Weights of a small GPT-style language model, trained from scratch on English Wikipedia: rotary positions.
Each number is 128 + 32 x the weight over its row's rms, rounded and kept within 0 to 255. Layers, rows and columns count from 0. Numbers have three digits each. The size before them is the row's rms in percent of the matrix's.

# down: layer 9 MLP down (transposed), 512x128, rms 0.195, rows 67-166, columns 0-63
# up: layer 9 MLP up, 512x128, rms 0.198, rows 68-167, columns 0-63
down67 094:137190101125123208141116130159128083113087075165107100059134146145145189150118169138170129133105107087143190096147152109064137110169193065148138163117070152160135187108153102163135093144151119
up68 105:116123102111123090145130143131103135144172150076118100131195118138127060127150102138137142109139124157160162142172108106105079130194108177163100131145184097170065111176140117116133156136158166
down68 106:140107163139149184086113121124163140081148124146119119094142121128061172153121111113135155188101148128135193139120091151138070076110068146103107109142154093059112103143206099117096107156140105
up69 111:147128122128106120133127183151076195163114154130165130101132105143184111145124133162135091128149163182107085123101127155121138141047084126098214146087183131090129138203147119096181159126178141
down69 118:104158096086125166114117122144187140135104135112192159145121083100099070160154157154156146174145081072035142175185166106143109135161169090093096081146083126125108112102132133084102151125171145
up70 096:110106098131086060118126165136121174157162179091149108136102129119206080115097075190105126130133123164162091103061176130162130142149144158094137135155127118127095147082171130140042158168213157
down70 096:069129160100182151080142143128144121058075124167140123113158081174086120122157131139088131126105135088172178073089145116133064128149126104096165124116103112126087133132143078153144148153084107
up71 099:106111112097132151095148155173089128093084171086183057132160141131080168120077113099165170095144162162162151062159095151090089144150081150097089093112161115139112102120075163098107093171147106
down71 107:111128101177107116191125190091153096158067096119162085139139112123200128110184132116128091117076128096145139169066103123176073146183152118148144189086113154140145127093100079153145131118128153
up72 089:085098095152127154172080173144152122139127079090140153115172126086122176161171147102138117101084069098128156213093120161121109117158071096131145141143186139145125091151147111114116157148109089
down72 095:163111166163152083143100211135159110111128083173152158141147102135135160145188107037156141137151182107072121115085094139140161148162142034149105139111203150096129119140128079153107115147094101
up73 094:084104105153117109151162082135083153152155154121085136111163151165133103127086107119090164202158122067126150097138101095085169135125136138051151130177145138131135119093150158098073206214123196
down73 091:090151150070110097155103135154136108158158069095147171121166075126156140132110144136085134097129147097093162121153169137141204086143156147135169254153124149108151114115137127066087205125072136
up74 093:110126118102154158133144066111122155111120150133070113147132188111158154129168114094122098094140080118160139156153188065123178165135180062147119115141137103118140139159129126065050086113187107
down74 092:164125133135133076104101130128189141123167119148103089168179140151155163170168155143143166156160168136219072123113078099167136119103123134055096077126088146097102113145142095124149181117170158
up75 117:152082125092138166121059130154106129121128162070129135155040132169159085200178066138084114098126150119179115130163101067174146130141131100126157106063163225129178158129099126136095161132137113
down75 111:053120097160116159145137161119149110119183090115157168097164129180081151099188142095143141156185122113108170141080133129103107148116142113135139180128151088150059153125159087152115128094165100
up76 115:111078138108141120114141134115122174125168178124120155164126178138114064162197147132134093141118100141151140096128085098150108120118071175130144123123161093138064152132144126091090153107120111
down76 109:067088127130062185094119189191128148135137116129133139118130165129198163126156146152129091140115167136124175169134177182177123157170122139118129172116092126128117162087123152151207171140136124
up77 099:131113066136176132134104079075104098103136103111117095168184136180107119151087136082122113124128104108142117125131128117125163165140081085043125099158168094196093086145097190124147135175131161
down77 100:135170217089134097142056123100101176130141089115128136139138096152195144150129115108073090156148086120145141098106123051102075112126088101144141183191117096117110139090111155167132064098114118
up78 109:138115148135142071113177233123035136117170166104116191056141064156130094168182104129095153135180133189144123109107178112106129091105154106100183131108159121101119138143112150144138099129136129
down78 103:122165178094140094155169107152148093160129099121115170078169111148181100130162184126153148208102098165119079210184094140133159154161127135115121111145097157124129111139141148093139147092105072
up79 108:149118092142143152142120098057083149115143114097108115108125114138170078101210190160134124107120117095144083147115070144120148140134136103110175132159107143189144107137166134130110210130160106
down79 105:090135138127133132138078092167093130099123142156105165068117183089116098084080141099117131105164101095075145150176147073129138108080134175137139075136146137162088099111088112167113102145172126
up80 104:176186123111139079205075115100123207073099151105174113140096152149112030141121152152139125126120112120095141048109156087105128159163117148133078146160105101146094145073172136130149108106122131
down80 104:162117098088107115115094173098128119110120124111095155072228106131183199139108125111144126139107127074162089154110149164132111115101122131075140128167154084143159137100104105129119115121082123
up81 102:139126168120080038157078157118138104115166167133144109181099142108114117101163137176116164142111161137147132138152118127159118121111162158096108138083101114177131175119154120080125177116162095
down81 097:078140135094098120174137136111168109173142154098091130116069127122117196117084130074143144157095107135109183147156139151171104153163135143120141128140093125124117104179109166178118161178166142
up82 093:127128153159131094142083131138160075151139106141170087161185159108138138052112060154123148103147047163151110126119079141158168121104096186135145120181133130171125127087097132139100095105155150
down82 093:065094105095111107046125112103184124136146135151139129156137171135112107122097149065101156163099099137084211084175167108135107125108112131112060140124148142121140110125143088086078170120063115
up83 093:120172116123195138106136118123164157168119120094109155089169059151115097104114128124186128121124078140115105173123153166125140199157166136139145159189097118088108137118122093153148102072175173
down83 089:137143105125109166126111152083104109156137101139123163140147143150057111118143091062085113181140139138140204098143143122104138166117178178149074097129098105088120094117118145117119118096209138
up84 113:142197102123068111139126134104081130074118139105168110170197150154089114187088162092158083177099031130124114184175187071099148114123092142147142138179119086115079122129142129103131151097144172
down84 119:180172143173143135166101108145197126111061054098154118196169080120085133128107134045125132133187107100076126090082101176147126109159129086115155154104159092114143061112133114081136081129105174
up85 095:129170127145144164105143077146206139197103157147131184064112136192123149106128102130117105090111111126201136135081129138162119120169096139081140153127115139164162114117074148090157103054136153
down85 095:130168100085110118149063190108121179121183166119121130173126107094080120165104118144130085145200130136124155150095139115131131126111097143183079112102102149139071107109152088160128137099105111
up86 103:116136142145156174134126157169105144140195138120121065126112091139138229128046101131150097143157126174110086146135064106152063143152082066117123108179156124119105150170111121132115180104140119
down86 098:167104162060154088146128151064142151074134079125131150058154131146126116124150103141131150124078147134105114139120094154144191146080172092139137111103085147069149132115177148183156084182112133
up87 099:108088144094149085126114124133054137120073168113095125169088123083148157128170131090154101115189101148174121142117117152127163107090123085108137120147097092108113170223110149130092156088119130
down87 103:178120144099151120157137082097139149121120102088169135044157108071150110153124094123184138112199157141072180123120131098181180036133136145177126136172057127098084164144108138152144158110108146
up88 104:120137115148104105127135158103096076100168192128103131134067099165165098083107190139155188136152124157089147188093158114109170143099114151140142154086091097162161131182181124099192100126175131
down88 103:113145137100088156155155118102124083159125160147167127096097096126172168171135099052127155168094153131080143138103104097129129167175071131187101140176105154122105140091107104101190134127111147
up89 100:114103152139105099198119123127124158129071144148190154101113108157115127139141113137100079124080105132095144146095093136116127149191118134111173134108104119158127123149170133165128035151116114
down89 102:165164122098100061143122161137122102112123084062142162127112196115169202086158179151095190095088115144153113138136126156122096130103128127073122113154112144168122095097168150183159140125101102
up90 094:128129065127113148146093205142150109126105134102090110215108116136112062077113150138152129161095103098182041141121215140106148118139127124094151123157136123078139165187158098094105136168118115
down90 093:167074128126149117117128135106122116138110108121113141141094164169040146165096129138207135146156127071173113221192104113099170172089160128191086071118113157087073094139124136102111135132152149
up91 104:106045077156136099158143061092098095116161075138199153149091160195133177148128115193152145113184108121142157141173128123122134100133116178111096136152115130096097112116150176135148171193143078
down91 106:114121115146131190146114151152163189192129095155131120116103094112089128109085116108089137136130110150036137146130101086114167147093139083089117144112131066110168205125122104092111105142165065
up92 103:133092152190187064135101096179108165170110170113118097111110120149186106102065110159164174187132130160095132168106103161190085138174112137103122144137121123164119123115073132122106098113132082
down92 099:159075154062164131150113144144177112126158146136127106154147169140057105112108080103125094119156102116104093123162131098148130138104109148182129113158139115094145133138160123169108081156182077
up93 115:122130035185155161146151087097105138095074127162128187214071112113105198111135200103133125127125102168141156147134076113154150098083129104122090176151112165171064144091154108170155149072155157
down93 114:068114155144117112093075131120112146132086133110116134163170108092139133157143147109127139101121113136050161120072079150088152122126149099091147141111162112129119186128106140120135182088149123
up94 116:107146092120137118093154111116117137092129137146161147152096147151141109157042125148152126124148108187110077114106129149138092096076161191075181164114096183142107057098131156101078088111150097
down94 117:074094152122194166148169142121140142069099115114111133085189127082125149141155175197163171100091167058150138117114102146078101136092076095112063147137112166133110144154135166135113163071142099
up95 089:139086084160092075123103116202115124110146123092134150134114124152127098131166098088162040087125074146137085101051152168127139198164135118083067084143136197140062138075126154144123162134142158
down95 094:128129074139094125121032196113147112144128141116130091109078107201105131126125133171174168085117137130113149093160166127131120073088139155165059205142112164081110135085107130177144146095130148
up96 088:136161122138132115124144090070171092082139095061098160172149161130124086097155122150103117102118173072133165125126097188117118081079128063113159121154071125117162112172186122145074162148176182
down96 089:117142117177106116147160135085112178141111159141119146124112091140056127096049119109116148142102062099158113143149111120137065065121121190124133147059118096100076158112131111063137150118121156
up97 095:204145091069172154100112139093130135108114114132137105141128151118170114102127156149147083176099105076123176084138095068136122155161051148143109150113107165174128161116142159112167138152175086
down97 100:129128123136186184114153165110109149164175101114111159125093128121094137089130140143174112122094104164122118125109123125080196135112159116137095176156154153141057141104131089160138126110096183
up98 103:137120120082110108166113158134134159149123128103088096078110152086141141126082203099118129090054117108105105084080100138128129143093094154079112173122139069090117164181153129114167111151150161
down98 100:095109115137139157102117148146087169103133115100139152166189154124116113114146140167137117129150094120090130214125078156195111183152091120101086168159144137110120164132129116136090155143138131
up99 106:195144107150102119194076148153150133148147138138123137125078126098100133076075145108143206156085099073084116146206074113144076089108088162113158152131134065183095122124149125155163099122097107
down99 106:094083100107097169179124148110084115070105159192085097112166146115147100189178066105120106164110106168143148153136128166121086152117173137180136100100071144143139147081098095127103119163181116
up100 097:147152114108140148152086159090114135135152161125202126138122108133131108104187146101143208169104130194137126132131146106090098166128114103118149099122136089201109125137158141132098144030139102
down100 096:157124108107073103065192126146191144114145103098123158143114158064124120091093146154156173144098167126091117117158150145149097099118092100152100152138154164093159162135184072088156178218146097
up101 106:120170056109122126136116131136116129142119135072092101044118136108131159093111137046128124187160145117140110152177115142098117194136076087074125098074149153192176152106108157191124096107117131
down101 105:095129133091118127085118146106156162096196140097098102167113124165134114107038179173122112141088103134091155124125082101145117122164135156205084110097087105114111165121110116117076153105109142
up102 103:191127147219143119132165134147109115094173163083116109112114092201129083107130150137148195176181130106118163162127168166158133040094072137146137154127129107137162115135136158127113170134096099
down102 100:145126127140103146130094135115168140112100054143122105098117107115079156130093090156122106168130161167150135133185069119172151166132137107138121149091121067083106139099072074163087103143169142
up103 100:117105162127108089146179163143099096102128128135137065119165066103130159095056109104083119153173129171142114059096143203191109155113125163111118181056163160150101140120165180141141120121128150
down103 097:076107146085147078119141130166151226118141099120163155146097127199151126125100207138114088149123143155108132154119127113125143156159126104158132167108098177117137132078179098099088126171115134
up104 106:145072075152151110122110137120091180132218132058151098122115141117095131081112173050128138140163140095132134097163094115126131133143096205109153190131140090197155145165116191154135116093120103
down104 112:133091126118121168111065116161141199112107109176125127131145139156174110099140151131076146179139171135056115082116128160179100082174137078112142107125162124095136168207115152180117151123155095
up105 109:133122058085136108122063107189130112101128149075121136116094081120109153121105086097105146033137064101169100125099142128127173181073113127123124119141104177158130131185116118143161214148211123
down105 101:170104123141122118071151141143207124143133106114114143159092094179124138174138166145146091095151136168118137211088102088197179124109106132153157111085110197143116122141114096110104122108061158
up106 105:127132162119201150139088196129161153135134131114141115081096118128106177087107144139164124211114086120107118107128115146177192106099103149060098160163154126183127141110061138118119129171113120
down106 115:033151091136186130092108088139158137111154106140097165139217132158105190124164098154131154092139110126119116120111193127129154124167113062113051163119136133129133110112101117090158152109151124
up107 093:179193114163111105178170095061118169122127137093083173096063155082115130103137155153111150092143132154167102108197101156188108094117193095135159117131018104133156141137147138165160197151169136
down107 093:027089110078154173134144136105155121127101129157130112140149105137119142193129142096157102113118106082135153183123116172075164173069142106112093094106211107134110118196154136131171170156034097
up108 097:150144160166193097116094136083132117100152176122142128139153146093184060078078099089120122076097115142115175121116165104118105091132142105122105147090097128138153142214135162164104068091142181
down108 096:162107127102139115101156123100180156133126135182151101140109133095108174113110094165135173120176105116070184123166096142067113129137130152137067123164116072132091089137113109149149115039158105
up109 088:141077155213179136092108167107146087140074111146080141130160135089049177140117203149132174115133121184196152114129127112206078159145163141110102171087090156168118152109194105125141118078133137
down109 095:105107124108182191156119149109112155120127108106156151109055097111127127167122101133132093126164110157136119140124129117103127144103087182084097119100131137043131161130067181160067170091126157
up110 104:177111141190083101172154124066068141182181158116144122113128120173165154182139124062130077071179137145140086113049142151100131137091169144082103153178151094173148156170103126108124129160123109
down110 106:117182149099138187076152082188133155120128106151129117141139126149118060100135100141139153111098137146144107109070104138140106082143167094148143181164211117147171111098178148142192168134067088
up111 092:173135085108120142120092107141114135073144117117134139188130115098150131153107177178135063106115113087110141126101109131166221102187116141116133143143131118061124085112150096137116091109147070
down111 094:028142058087100125147158140168142136149111072132139131092093138092113141091125131144094119143131148119138166116137103194166154068088118093122099160124113104108120175118089127092105182135113173
up112 089:151075093051130108108129104050114191143146130095094111134176114094132165156089149181137083146161127073174138146178156161119118085124113124140060164175090132143111126140080139153148158106118022
down112 087:111134099073062121165124113109063114127189151114159112170139094149125141114131078112115126203125133146117098153092155129092145195125150132152094118137106121123067108122078103133147120160093163
up113 101:123142113128174122132148096154139143185121180142076079143086176129092137128142150140183162138166140101078212172114118150088190124157090100097128115074134129118057161146098133150106112117078168
down113 108:148159137177145110063116129115169117153183089166091137149099108150086100153089109178109096159113162121133153113104143146133123119131119111120140129134167058164139159198166097100176119154088170
up114 091:156098097110150132126156142104099135150058165122153110125127163043062144138153106206139121119129092101167127146088111104178173126175106166105110155090093113115175155101185148088060091124169094
down114 093:165131084072089109061087106137146093075118086094092115153124095078136154121217103093183066129095144117144127155104120157139160128134123126144140128124111092155113126106124118128148107113189173
up115 114:137137116120130118096107135148108087144094152100104110091089046130120113173190172061167143155165146120114137138066130165151113104195127105106100152060104075167127161094126144164144072138115104
down115 110:100085170147116115141118079128133097163093112062151179132219165133092075091188104137153162151155121109132155109112121120099143151100157097169142117166150150124084132070182115169088129136078103
up116 104:144134166111088203091152124125159110089117148101103125118146110136151081173137137117127116086093117074120111098135126055128102160202143165119170149067107089091115164142075134099142036109118140
down116 108:105150136146172105083073127159064102136090096101100099092140154151098115126119108094178119119119115126126067211092141104148121147102168052104160159165114126094125120145189130139134165131173159
up117 094:149161151137074118125093215160094185139067133136084198125151144123122081166154097059129113145126121120147111117072105104156174104125156162092160104137091140138133108093106175131183093110130108
down117 099:151142105170109142118144090169172115150200120124134152196155110137086154111165111104143133129141137059144143137131082156153114142141175151104141049191120206088096139175166157149137143124159141
up118 107:144185124166176098138090173124142153094120194140119108139149160109124093126168128115112200114132142152156137197058082091134043167172130166094142160151117063132114115126135176125133133120161124
down118 112:129126095158132124121102104165097088129163168144086152096043153121136133181084152133104116119157126123123109150145171117176116139141137124151172090109110143118163149148136084199169142135097170
up119 102:161125149172079110173118045126126193128151178077186162147143128116127110122128114109147134119166149140140135140164104133124038090146050133086108114123133104140151123116131084135098079128141089
down119 109:093162131137166166170140154111110069146102151092132139151125184087138106114123139098109142071121134145113111130145102086118118173058096161154160126155134092183139168098161123155120075168101132
up120 105:191114080159111154124137110174151187189148132121154114187180162081140102159080080123191114040105087138165171157156102106098080100169125116119130150110122106108160108132121177091093178126171110
down120 110:159124099129175147107152109093147093133182081160154117148188129112101133129185081071127120140183106192111129165187113116154127120164094125127080180098093141142100092167114089071116095166171150
up121 104:112134181192101130172096123078162150084159152110122125144125117119137126067146120140143201122143154116143176121141105192165170139091135181097144143115137160099112168138178149136216059102104149
down121 095:129101055107160099159147133135072132096162069108135181115116127181116112174134134158178097145091118094171146173109125095109189186103168131134195161108153120099135164032168137093130122153139150
up122 096:122151122095089081160134127078088135105143158149145038078074135156124090108089160205115065117132130123112112157144096084100082064150136091139103142156044089099111114127071139115079089118112114
down122 087:163133074130111118161154112091134123170140163193142131149173148136150126114165119141107149188141078130118159106086114109113160091193132107123045087146034125129090096120048111190137146149090131
up123 100:107062174184109089138195157107095186119107122111152201141106165167120122139088154081100166126185137131150198130156074102118099142132161101096179083143105172113128191127143173167175113103114120
down123 099:136103126102171095120110106113138103167110095150136177123137125119088124161155091137093161086124110121096192137147110148118138067051116203098103161212111156061121085156157183155118080086153134
up124 102:120158079124182101105144173095136144109112178097094101168125181125124091076122126176139073130115128085120094148101121117109112159103112123138152145176108089128107162134123120146097152098160161
down124 098:104157113163073157120145141092083088114169130102136119159092098096051121082109133093132120109174089098132053131099077051116124143077088088156148113160106116061122086097124117168149136146076173
up125 110:123107142097079096157141089182101123136131178112107178112177146131122123124161101133128118120175128205154200101134110100139154100130103124109173142077147105204119186075147107056148116158183114
down125 113:132114103135162110115118105117131172139164083139128132122146085193141128145185138177128138157163102198095124113138111133125166096112171120134118145135099146195059096067188138136086139136153177
up126 093:165077122131152193131165145137097110121172117142173130141074102135191178106128177141132131134150143111102139059156172108122081121196120097106072124082123096152150132117174176121134102108122120
down126 096:111162131102158115150152109128098116129192132091157134136174077163130132114117144153128098157090154122118054150125148129146128120125126210136180151145116138140136137108163053197151133144149092
up127 032:178107131122145092172089145109153123108095201092112127133104139084144128164146149120199144102118108137153146097112096203129117152178153089083153166168148097113113154106168164113073121181097140
down127 031:123096100109125182161177148210103132143134120197127092101081152140105136126165136134127106190188161112135144103156105115188072157111177128062176125107128133111123129106136130115049147162103108
up128 090:167159093118144146115048122128128133142076095103101171145132145122093154123079169085079118143108094108154118146164117160184044108119119113104136168133132190152152085130155129083130142171126096
down128 095:121088135112157179098059206134124126122107128114121122091103160135106112107185117090089142144100201149152122127105185097173141136109115098241113202167152117096107144084130116160130161142121137
up129 110:163137171138052179069142071140123122088137123104157163129074098153131125097124151159181110119117132130160112126142143108064102096139117124140114157143115129125144156163128158143152180150149161
down129 107:132130145171102117189114121131146149122163119163151140101171082146162084055135164045133175062118177156157152090150113078182151116078099122143152119193127131107124122138108127073100181092152166
up130 096:113097135197125134122172052112104195084103166150107078095087158121138111146099153175157111193175119098150150096091124106158115159089151089096165107064166119165115124151123152130127134144177166
down130 094:164131084103141172102125154145191130120100102089148159145126194193043123149124117123108137177125163191128131141137115166144114135143100161163114141105080104101162155128157097110155144123093111
up131 114:134156103164105142085125132113153205160144138111075095072130142147150135114137197217178098187189146088173179089111082133109040177155151137163123150091164185131155129146165146108095117151099044
down131 109:141122136140133108155043111134157126072080151157089102147088153105083129092184156098179083137115130185117102158200121064147167088133131105077091145141137135180174158180105168180169168117097151
up132 091:170132091073112155119107135128113113115154155157073075152087114101093147138125079116139173146065094134164101114094168128055118117081141138125132136151195106123135179122154124142140084121075121
down132 094:155136195136152037153120130172157120187115082134154116134167166196128075171109127118137099152108138081117172186118118144086123204132101066132141159095166066128144137098139114172089130154156101
up133 092:132164152123181136118092135094120055105124144139141123142192080122188101072130111152124176091099120112135078185134119085128160163161118092094136127116099081131060148129114138121143140183179217
down133 086:121119096034133105180132142129177123085104137136138089126136122173072124130132107085119140140112133143116179096108164076082110085157115090210114199151042132164128124142136088134165114146127121
up134 103:150100104121055110127114127151085153088069157126141152098157157145150076161110114144153166111101047159121172166154079130132112096216150156149143211101140164096140151123147130143144147155136117
down134 108:166128157094138196142108102124125101110125157096086080171142114123088075142141011128153130183170200077141139183079121134155140114088088092100134104178165094163151090124085149115107178113136156
up135 105:165177138138106058134143161151096155187123115100110176064090152151149075097178139110164132110117096193109127127101168162088097100130130103138124163130125152165171115143118145149125089156121115
down135 105:141160167201114132123105187134076135142127118094125084141155138096109155137141089111137131179183110106149107105108098066109147173164118132085101132053112106091164110108078098143197176083146124
up136 105:102134127133139095160150082167091114070090088087095111072144156131113151116149171120099102147152163119127160155065160068143050129194138097160133165101083033115185135145131150091150092115126096
down136 104:122097083152171134161176123158138095142149130174151131137108192093153145148078155185108140153137147158117120134102086085152135075114109131128132164111172108186092144193177142158147140132076125
up137 106:145154092136120159098138081118080137168093161118085135119113167137171130129135127120164114113042142095168159168165182137141110101141076090117135149145082104119100103138118073137173119112138120
down137 110:153129083142132119086128108111150149130063139112155126135156103149149121054141117159134161140149089104052144149186146132160116160172146064128089198139130146102113091098065121083127178166126150
up138 105:140117125100114137132143178080114150114066150098128150130203160089088134094175120096162149112086098178146101162145135120135081117093086080148153108084073180207151150153147097135151134169142176
down138 105:076124123143137125136122089061148108120101104098178112158111146115152157162112103140142129147139164060077138070096155135062102087088179107130127069142134107113179118103149128144127186160116146
up139 087:121149192127119120147158073129059099205130094145141119103097126117154101111129137145170118145109122124118162141124183155079094154176172081079173118137127147163091108114089214129099116164113135
down139 096:115140167116132129126165117144110154135142124076098114133154160108117062073142136107153197131104141171159186153109134179136133122095132169110073180126157088146126098158083173097070099112032108
up140 099:106109141103136100082084201107062147166189166144131130137113135060138106113156045150110118085128137086156185173108133130109159129176088153107101135094126126167131114105178163111152096112148100
down140 102:193134218125144171116112128143140155128071119072140176130127149077190185173167167086118096135084139118133176199124111146108160092153177103101119145139097097079112167157040113124148123076106118
up141 091:116135129135100130144147067188125149104117144093163135158183145119154196130082108157163123130111135155118128164110098174149089193140089090109159127117145159046140136095105176148117129197111122
down141 096:127199061151189093165129129137099127148129092163164107109110171147120162152122119151167135112145128134136138092155123193094125138107131072166132124109115067033126095139190102105106133150086163
up142 090:155122106134094112156155157116082109115119098117137126113104141127093112147105117147106163100119113114124125048089100110186114089166116152089127147094032156137174114203117155166176116082138100
down142 099:115114141168143131151110116146162130082138102155141123090097139157219120084211133121135148183159146134099091118122160108123119156097189161094163092138118134107120143153075123130146109122098167
up143 115:207118140101094132127108102049144148157100139113112146155092090157090157118140134053173166098162124120152126172205127137104139144097101118118083214155121100151111071114171121196091186068167116
down143 105:125141122087150094069136150149133126117167147153133186172162169110136121179164148171095134107119124166085107127098133099153139139163094121151117165111153065121088135118117171102119068080170123
up144 105:108196124146139142107054122139114161073124142103099093096110119117133123157174150156125094116143111134133170138148121208076161146120156136112105143136131130158134158095163114146160163107159086
down144 103:106140069099113163102172105060120130146122115094189192082141117127135099138149057144137177162118115151072131087142124128074121184097143098107082143098175150121143108117136147142133117103063122
up145 093:159076105177112211103137169108185146144084091099171170171158135100118132177159140126179083162061138115142153113166075134124130106109183148103134147189055096083109159107171139134109063122132130
down145 091:147115164093118111112124150148111119166099143096131132107171199138129120158159134160116131154159114137071153146188118166142101235132100150136096105158136110141187129078100135171147168111183105
up146 103:103161142136107147087180145117170070155093086126074127115126114178166147133136124124080127133061178100130117166051070111099105108120169098105121187164164156166151161148133127163119108156111132
down146 100:143171141132161173176088112096119138169140145125151068158089095185093127094163105134186140137195112161117166117137160056102110145133085155206103128113110137146102123121117195130112124071169131
up147 103:132095104185169145097119102077138113093147160129108164154114190140148120140146178086176142218124060131160137149102168080178154090155117184143092139145141170183083182129126157079117145090116108
down147 107:110130164056159104122185133129153138189143078136169073122142133207170173129149106153123068175098089114067081167113170081174103176148100085151116106103184106079121113128117121118070127177150110
up148 100:121145084119151104097147134194133191107134174113127119102067115151174132143117132125132153143220087132100108071167098143155099156106115111131112218142137113076116119178156120112122075156105213
down148 105:109096114116116140147156070119110175187178108122097152162135133152138167130139141116105113142059095102062112118120185164183114130144175209095164177202099128102110182091098133096087094087095093
up149 099:122086164140149079166167197133140125129152066121179118103154109151098118107167113118117118119181113122125119139214095092126182084066111172068156133147105151100099138203067173111135205134158118
down149 103:139098097129107127117115173117157104150134107111128155090139149093161145203155173116119090162156159095118182127209170199122108138118119169146115102155152053116110145121102098129117147163140115
up150 102:137157109107125156136053121157088167147114156095073150130112139114114143203105159078165141126126106167132115127124124183141089139140161131123074131085111128147145138143188131168150152140096089
down150 101:081129153103145146133185117160154172086193117099175159129148105176138147137165093124156096169101059127123176129113109149124107108084141106117136151158075164089186120125175128147084135157140130
up151 092:191106148192127175140091126092074138124112126108157142159144159133072153094130151163155153100174122145121156079154093150093120150125136139102138130134094176131139156093156144095140144128135122
down151 099:163073138137151157152102151176139144121128116138136150126134124186110163066106117105160116099100087102130173172106112185121157107108192155116059121089088123084110144144102122096151113066142143
up152 098:184133094158095189104112128117118134086101168139100158114147080127148153129150090134136166179109123143097138126151110153092165128137067151109133124117116156151150157074134153153134113143153112
down152 099:130127107117154077140188116073139171153153109148128109170125105129136139134186095121155208169072155162194160146132165126112180167100147122126094116168165158152117144093172153127134113144162102
up153 098:116068168114148121139111162160105132177076163099145154107134174129145084119098142116082122080132126080170100118134147158135066068132148130116174177074176145116160138162100124151126142092091171
down153 104:109060123103170137118074120090120098053098112093136146107156132173104193113144136119139149139127172148127167132112146113169129082116111202103062123146138089143184135163149139157130117198204087
up154 092:145130085138210055170088156101180108161085150071142159137144160154203169122121175118112129124169136115135125122126159102199135168127148113130205137113124106163122106111147153144117135144135138
down154 092:070108194092187160139123116173170063140188091091120129167131152093121124175115162193097123109098136094066136119122065102172170123111142055158103120122139090101147132153129102157173137123075144
up155 093:164113122085160107122079114085139141161106104172150082141157128117137115107096137097121141131104157150108138172103075169100106086068124062106169122174195077153160100150091122112154084111129104
down155 097:181181087174102106145133170131145175168131127184162097148097153114164129158099153154149112132146159095105122100136118185136145123092086088155160093169091113093195085156106120118111101147134128
up156 101:124109122130174090086131096126115116085113149090103112168083126114110088134106161144170160115098179107183127169088143167124144094121102140141183144172146097097111082100106132154125121149171083
down156 100:164141165128070180117106162138140110089116091143155118090103114100135114142115125160102131116101160126194194161095077172137124140135179146113131094167153100083132126096093155147085185123139117
up157 108:150120109153064131202107106116104086156124152095162158075078152132148156059108144107101087149136096092158107163155106178092149144121130103109160177115136154094106134110143106122134115123153039
down157 104:146155128113066211111074139165188105166113184175127103168119110106152150057118131122135187127114163133133161132149177088179137122126132117076154134059149142148146153096109084155151151173085160
up158 091:144105124130109120093172189180139122121124090128106090114130109145144168128105176191174143143140118120142117167145147144162170181121105117079094118154103126124169187200126091073129179102089113
down158 096:115159126150113161121124127096129113166105089190149109141111118168125140179140108118185181093146155166141079101134094141147164131109117109119169153182143082160131162114174156086143123137117097
up159 100:168146102127154133092108146115064075106105141131162127194073066123180134109163126100102196114124178142142154110182108142085128089127099167106097145146068077125085154152090150128111150109149144
down159 101:059108067131092135170125123132146174111139173104185181095065148101106178115118125140081080135129074126142166139168166141107163100099158139166083205130086120050112200098171110122112138146096189
up160 095:075103187109119132122100061125077162081105113114105171121198125167070095111171154091104131176115135159153167104088116132104169164139141116121173118101141097156078136178128194119124079142107120
down160 090:106089165121157145125145115131156188137122124154137099113144160147090162140086075157130137156141148101093112153161196161124136166145112137103140162130119136103137023116141091170121115203195111
up161 101:107104078119072100179166141116071161091111144093135145104116055095118080126118137154102115176169116145111108116109142087153093063130074091102083132133089123109081187086189150118107089095170139
down161 101:143130176121193122097057136161119121147098070128127164147195069204128120141128191146138081110031137130127109181124156140122166191157129107132099154092112203199162181114140061159143122130127128
up162 108:143141118142105159183091155180169134131125085106074056084094058153087092165139174105136164130120113116133098098102143144126173113119091137137150138110146152111127101084161151182133121137121129
down162 105:147171053174116127134140125070200139133153063114148113110118165152085138087136158136106049123098120073087163143110126154143099130126120158150142094172041089136118121086148133132131149140170185
up163 110:109127140095209117126071192149131124108103088107188081152108141133102190151142125097152118167098114088142176152137118136084143088106186164179130143159165132192077117183080136116119104145115085
down163 113:192153088165083095038147091132129148181166093084122146119124101091139166125148120079079138098125098088105131068127108130159160068135155109094154161105126112161138185131122164080141209093128156
up164 096:100127109164102131135111051108168155117078147091076164131044124135095115106146101095130106086113086188081143149125155109147152127083064131154115157053191136041122155157101158098199134167175124
down164 098:160155105142161086102166095138137158133113146115160118139126102127117112150089196134171132124147115146087114115152068139122198106202116089150111137092117111087099128119150115061132082175168178
up165 091:171157074067121129105144083154118137097150125127167159110161062150135149091122104121073211143094088120098088115133125141069106101132126118096169134095164145119133134146151152078064093132139118
down165 095:136043165095124084174152102096235156131116106066125113077102188113131089099109127158155115064077120072168140121093196164151189173103145093152106121124187117112116132158121079154136125171131124
up166 095:146160174177107202136102209165145081179100124113081085120138132135083131214144086093099105125131140130155100108148134133178075160077093135108105142172121160118130140152152141137144080155149111
down166 097:105177078121127174077082112151117102103111087162114102116067115133087147144092151142151081129145184108131127182138156114083119146147177152168126141192080121176159129169132122105147106078036117
up167 090:110111159161154117110172129168076082109152136149180085158165118143155170119042137142110172154120092070131121148124120068195195090157159125070137114088072181132127129113156170101131139128137113